config.toml
d_model = 192
d_mlp = 576
activation = "tanh_gelu"
norm_eps = 1e-05
attn_scale = 0.177
init_out_by_depth = true
weight_decay = 0.049
train_tokens = 283700000
steps = 4329
Each number is 200 + 30 x the weight over its row's rms, rounded and kept within 0 to 999. Layers, rows and columns count from 0. The size before them is the row's rms in percent of the matrix's.

# q: layer 6 attention query, 192x192, rms 0.0835, rows 0-24, columns 128-191
# k: layer 6 attention key, 192x192, rms 0.0808, rows 0-23, columns 128-191
q0,109,201,166,153,203,181,198,203,163,183,278,206,183,180,196,231,238,195,164,219,248,207,164,212,223,224,164,167,205,147,177,198,141,200,238,206,196,205,216,248,212,183,135,191,212,222,163,227,227,186,204,201,184,238,224,217,191,211,206,194,220,245,211,247,200
k0,103,258,209,207,199,179,203,181,208,189,187,186,174,176,189,191,244,172,205,216,164,175,119,153,208,194,243,129,174,239,173,200,166,173,219,225,223,216,197,207,234,259,193,195,235,227,204,170,222,222,190,152,186,191,202,180,204,178,171,194,196,234,227,150,226
q1,111,226,187,189,221,169,206,202,184,210,193,206,196,232,195,215,272,229,156,196,166,196,132,144,189,164,205,193,240,188,209,192,225,188,244,179,219,217,234,155,191,209,209,210,202,209,237,216,218,211,178,245,169,216,173,200,217,218,212,214,209,191,218,157,249
k1,101,209,198,174,226,199,209,225,206,168,163,178,191,236,204,200,241,198,160,146,282,182,210,228,205,189,185,174,208,169,244,189,226,199,207,203,241,235,197,197,217,274,219,196,221,143,255,134,187,247,213,223,216,158,231,173,140,213,154,206,206,211,216,236,222
q2,100,162,192,172,220,207,176,181,237,191,216,195,216,202,174,224,212,202,244,229,187,230,198,259,233,178,186,245,184,211,236,179,153,199,227,210,189,166,219,238,171,196,168,224,179,148,176,214,167,198,157,168,201,217,224,190,200,181,235,185,228,169,213,199,216
k2,096,173,282,189,231,197,188,191,246,213,180,175,180,204,173,240,224,233,241,147,147,200,186,234,255,194,223,211,193,217,216,151,182,203,157,180,202,209,186,201,180,230,190,193,175,174,201,220,180,215,179,153,225,235,222,186,196,160,227,177,210,189,230,126,244
q3,105,209,179,183,206,233,175,234,245,189,202,219,209,197,239,183,171,196,155,193,247,173,180,220,224,214,183,207,171,172,192,180,196,185,206,206,169,226,249,210,190,261,206,234,224,198,207,188,227,273,171,205,205,230,190,178,207,235,221,212,184,233,161,258,170
k3,101,172,197,171,137,215,129,195,209,254,238,195,201,183,195,163,192,206,201,226,187,162,216,224,233,217,200,214,186,164,164,197,119,204,205,163,194,245,261,199,181,214,230,194,203,175,246,170,267,251,229,192,197,220,235,198,243,228,159,246,239,235,169,273,219
q4,107,207,246,150,198,177,261,166,181,151,241,167,200,168,220,174,266,168,170,200,218,222,219,182,237,227,193,163,225,186,177,172,176,187,218,146,215,202,225,207,184,234,230,193,228,204,190,172,175,221,168,201,177,201,179,209,179,152,178,161,254,247,232,207,223
k4,099,114,229,214,181,212,176,196,192,125,199,178,213,198,202,214,261,175,213,198,250,176,252,228,195,191,233,182,211,251,201,239,206,178,186,195,223,224,171,239,219,213,213,175,234,178,254,190,189,182,228,203,182,163,169,262,192,184,163,160,205,183,171,217,200
q5,096,249,224,214,190,231,244,229,211,147,166,115,228,199,215,190,214,193,171,221,191,198,166,217,140,184,173,176,193,213,243,169,191,221,172,206,202,237,227,157,199,187,178,203,180,146,210,146,169,213,177,215,195,238,238,273,177,195,186,186,244,200,202,185,191
k5,095,207,210,237,206,194,144,198,193,188,183,207,167,204,179,243,195,230,184,186,215,223,133,224,197,201,176,196,226,209,200,214,168,232,189,159,204,264,171,156,208,221,220,198,202,200,158,190,150,188,223,187,179,220,179,228,170,196,176,187,197,178,217,157,232
q6,099,197,236,263,202,247,193,258,221,244,226,209,196,190,214,193,203,255,276,160,172,175,162,214,193,209,207,184,199,221,143,201,169,194,222,177,196,207,152,175,143,195,174,205,204,235,285,219,153,214,217,163,180,248,187,226,220,178,283,249,213,192,232,194,157
k6,095,212,208,218,185,253,241,234,231,195,182,214,165,171,208,234,233,194,204,156,198,168,218,167,150,218,204,236,182,235,225,235,180,175,201,223,188,183,200,233,213,172,187,193,236,250,245,238,194,189,165,183,176,186,190,174,176,180,223,211,233,214,175,177,189
q7,099,164,189,160,216,249,201,233,163,218,233,180,207,193,178,229,177,153,233,235,131,206,173,173,202,182,242,170,197,164,154,216,192,230,176,164,212,198,234,201,167,200,194,176,147,180,225,171,198,198,244,216,191,200,200,233,189,175,234,168,198,170,265,231,229
k7,105,192,186,152,227,233,234,273,167,204,225,189,183,221,201,238,186,203,212,170,174,152,168,177,171,190,215,180,165,175,173,222,172,228,194,213,203,224,273,183,123,248,186,215,147,149,199,182,187,230,242,253,215,193,191,208,195,248,193,176,219,210,218,214,228
q8,093,191,189,176,218,220,259,207,209,187,208,196,235,159,153,235,215,241,171,191,155,209,234,153,146,195,229,191,203,175,205,241,256,179,245,240,229,207,194,189,216,148,169,195,194,219,262,227,216,231,195,210,247,191,228,195,175,156,152,155,205,223,229,242,201
k8,093,250,193,225,171,166,210,215,220,153,233,202,202,240,191,159,202,298,189,175,250,242,214,237,186,194,202,227,177,179,219,235,220,170,203,234,205,178,200,227,212,179,217,194,173,149,185,205,237,218,240,183,244,250,198,189,219,193,141,203,205,236,205,169,255
q9,103,208,196,182,215,220,197,227,201,221,150,250,186,212,206,210,217,190,172,168,165,218,226,155,192,227,169,218,191,229,200,215,223,185,161,257,224,193,174,232,220,197,221,195,187,188,156,210,232,273,190,152,183,184,219,177,174,252,150,198,170,169,219,196,229
k9,101,183,222,211,236,194,167,231,250,206,160,181,190,151,243,218,179,207,198,220,152,231,232,190,192,255,156,227,215,231,214,250,175,230,169,246,214,232,196,207,157,186,152,230,226,197,211,92,245,198,184,207,206,114,248,172,217,196,206,240,193,175,174,229,260
q10,094,218,209,170,176,213,95,220,264,168,169,221,150,211,179,209,217,216,227,225,217,215,215,190,109,161,263,210,228,212,208,224,212,250,158,220,170,213,214,205,229,241,210,216,200,236,221,200,159,194,225,223,134,181,176,258,203,140,162,184,213,267,209,232,211
k10,096,215,184,198,200,168,169,228,200,215,175,211,206,227,205,197,205,142,186,256,192,216,198,172,147,136,219,221,164,224,198,193,245,164,179,158,192,213,227,156,229,232,222,203,199,204,207,173,168,248,169,184,164,199,139,217,206,190,241,189,222,305,171,250,232
q11,100,240,162,168,207,274,215,199,218,170,176,183,206,231,180,239,236,203,155,205,263,157,171,171,213,144,163,146,203,225,161,202,202,194,193,180,164,166,199,202,175,187,177,185,189,170,216,206,211,188,171,233,196,192,155,218,189,184,190,149,203,196,205,171,216
k11,098,237,189,217,172,205,234,224,198,174,118,215,178,224,162,224,211,203,163,226,218,183,181,148,190,183,126,190,194,187,247,202,178,223,231,221,163,213,250,231,195,207,276,194,173,205,198,201,226,216,190,243,205,158,182,199,194,178,171,187,198,151,159,167,205
q12,095,203,190,174,216,222,235,209,201,226,225,251,217,198,212,222,219,200,189,156,170,195,252,192,182,154,149,235,198,159,144,154,185,185,165,179,191,236,184,167,228,191,198,226,223,234,199,255,212,212,182,212,226,170,191,287,191,218,190,195,189,206,178,212,151
k12,095,266,179,204,225,238,202,198,218,141,195,187,161,211,221,192,204,192,167,212,238,200,274,228,211,149,193,164,157,189,166,226,194,219,158,224,211,203,132,185,187,231,188,234,174,187,174,265,202,208,180,206,198,228,190,219,223,197,223,179,286,234,219,238,259
q13,094,186,246,206,252,208,152,213,217,240,219,236,195,215,176,168,210,229,192,150,212,220,241,254,247,218,200,176,203,154,289,180,228,164,125,221,215,214,166,224,194,235,182,206,216,138,194,163,196,232,229,302,229,213,182,193,186,215,191,195,161,162,206,197,200
k13,099,211,199,250,293,205,191,215,139,177,184,189,192,239,222,151,156,209,197,171,132,197,197,241,252,196,194,214,203,166,220,184,164,193,215,140,186,182,191,234,222,172,200,211,240,184,236,211,244,145,169,238,232,204,198,135,184,197,222,196,213,128,210,215,188
q14,098,184,229,179,212,179,178,212,238,190,195,168,187,210,223,254,182,143,200,163,207,225,181,181,224,239,216,177,142,213,196,213,219,218,213,208,195,201,219,205,226,229,202,185,182,260,163,220,185,268,196,149,271,206,194,178,159,172,129,174,222,279,218,185,179
k14,097,170,171,135,242,221,138,238,279,193,172,207,225,260,179,288,199,197,212,200,202,174,175,184,199,199,194,221,265,187,189,214,187,199,195,200,225,229,197,213,188,232,228,168,265,229,186,209,250,192,234,153,251,201,137,218,193,196,198,260,180,235,181,151,193
q15,099,187,178,171,194,195,266,151,229,145,237,210,226,203,242,204,193,175,229,207,194,193,188,188,269,199,148,212,184,211,207,184,212,255,148,206,196,226,232,193,184,157,161,175,223,209,169,177,234,220,170,188,177,181,178,155,219,193,180,236,167,176,220,152,225
k15,099,192,197,188,247,186,217,160,228,189,208,195,178,176,192,216,203,145,230,234,186,195,230,196,226,185,198,187,189,217,232,245,133,232,168,176,177,151,217,215,149,169,216,156,183,177,149,204,177,245,238,153,226,172,217,159,192,149,199,220,185,240,197,187,187
q16,106,218,232,225,174,187,214,237,180,234,202,267,207,171,173,220,205,242,219,238,163,264,178,189,172,201,196,177,259,206,226,212,226,158,261,205,145,228,214,273,130,154,177,198,155,220,219,230,183,211,209,219,240,163,206,199,197,236,194,237,112,181,214,215,185
k16,098,199,180,209,208,184,281,225,198,199,258,235,192,200,196,201,201,197,233,258,142,190,157,208,204,189,213,204,206,192,140,111,154,183,258,273,180,196,246,184,152,160,189,227,209,222,234,194,152,182,187,244,265,225,176,193,252,196,222,207,193,198,213,188,203
q17,102,133,234,211,158,188,179,206,216,176,166,197,216,169,184,213,233,227,188,228,234,238,181,197,195,183,202,185,207,206,138,215,223,171,199,164,185,156,207,215,210,191,223,184,190,221,176,190,174,189,213,212,208,226,172,147,229,216,233,192,182,194,185,155,146
k17,099,189,226,160,214,226,180,239,219,198,163,195,210,194,166,172,184,252,210,224,205,197,211,188,198,231,231,185,182,193,122,226,165,203,177,173,215,151,146,189,239,161,288,219,180,183,217,210,141,207,238,218,214,131,180,236,208,183,225,227,176,189,159,204,133
q18,111,199,215,208,167,161,208,184,256,174,234,195,198,169,215,148,230,208,209,221,217,208,257,166,222,259,149,250,251,184,194,150,229,164,189,173,179,212,184,181,238,203,241,214,196,238,216,212,214,196,185,196,198,206,173,198,203,189,209,147,192,222,206,235,198
k18,098,212,153,193,171,185,202,199,223,148,237,155,227,207,205,215,207,201,232,251,243,250,190,183,254,214,166,154,210,209,199,146,203,193,208,142,179,205,209,209,265,193,222,209,198,172,201,242,151,253,208,195,153,196,235,201,191,168,256,230,193,190,211,261,250
q19,102,201,190,187,236,240,191,206,201,162,188,209,156,193,192,135,186,204,174,222,220,158,190,210,167,192,150,227,192,192,225,184,229,214,216,308,215,233,190,190,155,231,214,188,188,268,232,200,164,248,124,204,234,192,168,168,188,229,166,211,187,189,240,185,204
k19,098,190,185,219,222,161,216,178,189,306,183,222,153,195,210,131,160,226,209,193,246,174,234,242,248,196,173,197,239,219,194,174,210,189,181,234,192,252,185,197,206,226,217,229,175,242,171,191,212,172,163,157,214,151,172,197,193,205,183,310,235,162,238,197,165
q20,104,197,210,201,168,172,214,204,229,236,276,190,183,200,183,233,210,206,214,222,175,202,204,159,200,194,266,181,227,236,222,175,169,226,244,176,176,226,158,209,189,198,191,206,196,207,216,199,161,269,179,137,225,194,146,159,239,188,193,206,240,247,249,142,211
k20,104,184,197,182,136,234,213,225,208,220,207,197,196,240,204,219,181,191,176,174,229,259,201,188,194,200,241,194,208,267,227,217,189,221,244,234,181,211,114,217,245,211,174,285,203,246,189,193,182,264,203,178,211,194,160,161,193,193,184,175,177,245,193,199,184
q21,104,164,199,221,222,180,283,193,255,195,212,182,209,219,193,225,218,198,213,208,168,192,206,195,161,174,244,199,185,146,189,218,192,217,176,121,128,134,209,243,232,133,243,161,217,233,188,186,149,186,169,200,190,248,197,151,216,211,145,217,180,196,197,197,245
k21,095,196,209,203,192,207,225,201,177,217,258,220,150,188,225,247,227,195,243,189,177,197,172,258,175,208,173,202,212,221,180,185,225,227,157,171,153,165,154,194,197,143,182,205,163,192,215,181,185,256,186,141,231,181,201,158,214,216,171,189,150,165,219,152,209
q22,102,160,225,175,226,157,111,185,225,227,225,201,202,168,224,236,211,222,173,177,209,185,233,172,201,247,191,184,162,213,213,238,211,208,197,246,164,204,209,205,219,274,157,202,222,164,219,162,288,210,235,168,212,177,209,241,248,217,216,230,181,179,212,222,195
k22,098,194,210,210,186,156,178,209,164,218,224,212,224,142,265,257,186,220,213,138,214,222,200,151,267,220,204,205,210,238,218,216,151,191,173,214,215,226,210,203,208,231,203,238,236,183,190,248,239,218,167,182,187,235,143,241,265,178,243,180,203,166,215,224,214
q23,105,166,175,189,190,197,177,213,260,192,197,255,211,154,238,220,203,240,201,193,171,227,159,190,217,184,210,226,232,243,189,179,229,210,202,200,157,199,174,192,236,196,231,239,231,184,254,178,204,176,198,182,229,130,218,185,198,171,234,193,190,246,147,230,203
k23,098,217,201,199,221,179,265,171,228,166,213,171,229,226,225,195,213,190,199,201,115,200,208,166,199,194,256,182,201,228,201,193,135,222,186,228,195,164,254,149,183,197,199,264,189,177,191,188,233,192,214,206,162,179,206,223,210,150,251,229,217,226,203,191,185
q24,108,163,196,154,209,166,155,229,215,229,210,220,195,206,259,216,177,163,210,237,237,222,185,226,210,206,177,199,192,214,175,207,193,215,206,165,176,198,248,195,249,188,197,183,201,210,183,242,226,161,212,159,214,249,197,218,214,199,189,171,232,219,238,263,183